From a checkpoint of a small transformer trained on Wikipedia: 3972 steps.
Each number is 50 + 10 x the weight over its row's rms, rounded and kept within 0 to 99. Layers, rows and columns count from 0. The size before them is the row's rms in percent of the matrix's.

# q: layer 11 attention query, 128x160, rms 0.141, rows 67-70, columns 0-159
# k: layer 11 attention key, 128x160, rms 0.143, rows 67-70, columns 0-159
q67 081:45 46 68 50 64 43 47 71 37 42 40 60 41 55 53 57 47 52 61 36 58 48 37 52 56 27 54 50 33 45 52 38 43 54 50 73 61 71 54 48 45 58 59 44 53 45 51 42 65 54 49 55 49 52 35 66 43 47 44 51 64 52 46 30 45 42 49 52 59 57 56 32 45 55 62 48 50 65 48 45 48 24 47 28 39 49 68 76 48 54 47 68 57 41 68 45 53 46 55 53 52 32 43 42 48 37 66 51 38 56 47 38 53 44 57 58 54 42 30 49 60 60 56 54 52 36 39 66 45 46 57 33 66 40 58 47 54 67 44 38 46 45 59 60 58 40 57 58 36 54 53 53 48 35 52 74 48 45 49 45
k67 088:52 56 29 57 46 45 47 52 51 50 61 59 51 38 60 51 58 58 51 51 51 69 51 51 37 49 66 66 42 47 46 59 39 58 48 43 38 64 48 53 64 46 48 47 50 57 52 44 47 39 43 47 46 38 50 40 67 40 44 48 56 40 40 59 60 47 48 49 51 30 36 41 45 68 59 62 45 50 53 47 31 64 47 61 62 45 60 38 45 34 38 57 45 33 62 68 52 59 58 45 52 42 35 55 48 22 43 60 54 43 50 45 65 61 45 38 58 44 47 48 46 38 58 55 59 53 54 71 45 47 38 29 55 44 37 67 54 27 27 56 69 55 58 47 53 50 50 63 54 68 55 43 61 59 29 54 37 27 60 57
q68 099:59 46 44 59 42 47 55 43 71 72 41 45 34 24 55 66 46 61 56 66 58 61 47 40 50 70 44 55 31 44 59 47 24 61 63 56 32 39 59 37 42 54 59 53 51 59 45 50 59 51 49 50 58 55 54 41 52 51 50 49 60 42 49 32 44 46 58 38 35 55 66 75 51 52 54 55 47 66 47 46 48 63 69 60 53 69 58 50 44 61 52 48 50 43 54 37 66 34 27 51 41 55 42 48 41 60 55 45 49 52 44 39 70 54 52 58 46 46 53 39 67 53 39 35 53 38 46 47 56 51 42 50 38 56 30 44 37 37 62 53 42 65 61 58 38 40 48 40 51 31 45 60 51 52 50 55 59 45 43 51
k68 116:48 74 27 67 35 56 51 40 52 57 76 66 49 73 49 46 60 42 52 55 34 48 65 51 37 30 59 54 39 47 66 66 44 63 37 45 46 39 45 57 65 43 54 42 44 61 40 58 57 42 58 61 43 53 60 45 69 46 53 58 55 52 52 44 49 65 53 58 37 40 37 51 51 48 51 44 48 50 49 49 36 47 34 54 65 39 55 45 60 47 46 68 44 43 46 38 48 42 63 50 34 47 38 39 57 45 32 42 52 49 43 57 48 44 60 37 54 44 57 64 58 50 71 48 50 48 39 59 52 39 43 55 49 54 39 77 58 45 39 47 42 58 49 61 44 63 45 56 57 53 64 68 62 44 49 47 32 32 61 59
q69 128:51 62 37 49 44 65 56 38 64 69 46 52 37 38 61 38 60 65 40 53 46 27 39 50 49 64 85 50 31 38 57 57 63 64 53 29 62 49 47 50 43 30 49 34 52 51 53 45 55 41 49 48 51 54 61 51 59 36 44 63 44 50 43 59 38 38 63 41 59 34 57 46 46 72 58 50 66 45 45 56 39 43 65 52 55 59 63 60 50 38 49 48 52 55 40 47 55 61 63 55 57 48 32 66 39 38 70 41 46 45 40 29 66 47 55 62 56 46 53 45 50 54 46 39 55 61 50 64 48 33 49 58 33 36 55 45 40 47 46 40 53 47 54 52 49 44 67 50 51 46 58 46 59 65 53 45 62 43 48 44
k69 102:63 59 28 62 40 63 54 62 49 38 48 42 43 70 51 41 52 53 55 50 45 46 68 51 42 45 71 47 60 42 78 48 62 73 54 63 37 48 53 65 69 42 41 33 42 66 40 54 59 55 37 39 52 48 44 52 50 47 37 59 59 48 46 41 47 56 56 32 51 21 43 42 33 59 52 36 49 36 58 56 48 50 52 65 57 50 51 55 44 44 62 50 48 48 49 54 62 51 67 53 47 47 48 51 46 43 55 59 68 40 47 48 50 52 50 45 47 33 59 64 45 35 57 59 53 60 62 58 63 46 45 41 40 39 32 65 75 43 42 41 42 44 45 58 42 54 43 44 41 47 53 55 53 38 37 39 40 32 62 65
q70 102:40 46 60 47 71 47 52 64 65 31 68 59 55 49 33 39 48 43 45 48 44 78 63 51 42 43 38 46 57 66 38 49 54 34 42 32 42 68 38 46 47 57 63 60 51 52 60 62 45 56 59 57 61 40 26 58 29 57 47 45 53 54 55 50 50 26 54 60 47 68 47 58 56 34 38 41 49 49 55 42 46 48 41 58 30 62 54 36 51 40 38 42 50 60 43 60 56 49 47 72 62 43 62 53 55 50 49 68 37 43 57 49 45 55 59 30 43 50 44 45 46 51 46 54 44 51 55 61 43 62 43 46 73 46 49 38 39 46 58 66 67 50 57 48 45 65 46 36 46 57 47 32 44 52 66 55 48 51 54 45
k70 117:45 57 56 55 53 44 47 39 37 52 56 47 63 76 59 44 53 43 45 73 28 35 59 58 56 64 54 31 29 41 68 36 56 59 40 60 44 58 56 37 55 21 45 50 43 63 22 52 57 38 44 37 52 49 51 57 39 58 49 64 45 57 71 35 56 54 41 49 48 40 56 63 52 40 50 53 39 46 54 42 41 46 51 43 34 59 52 52 42 55 58 56 52 51 43 37 56 43 51 46 62 62 39 50 50 58 45 45 37 49 40 48 31 48 41 56 51 52 53 47 73 42 54 57 58 44 42 33 53 40 46 60 87 39 58 64 46 60 46 61 33 43 49 51 55 52 47 57 43 53 58 38 52 46 52 52 48 47 56 48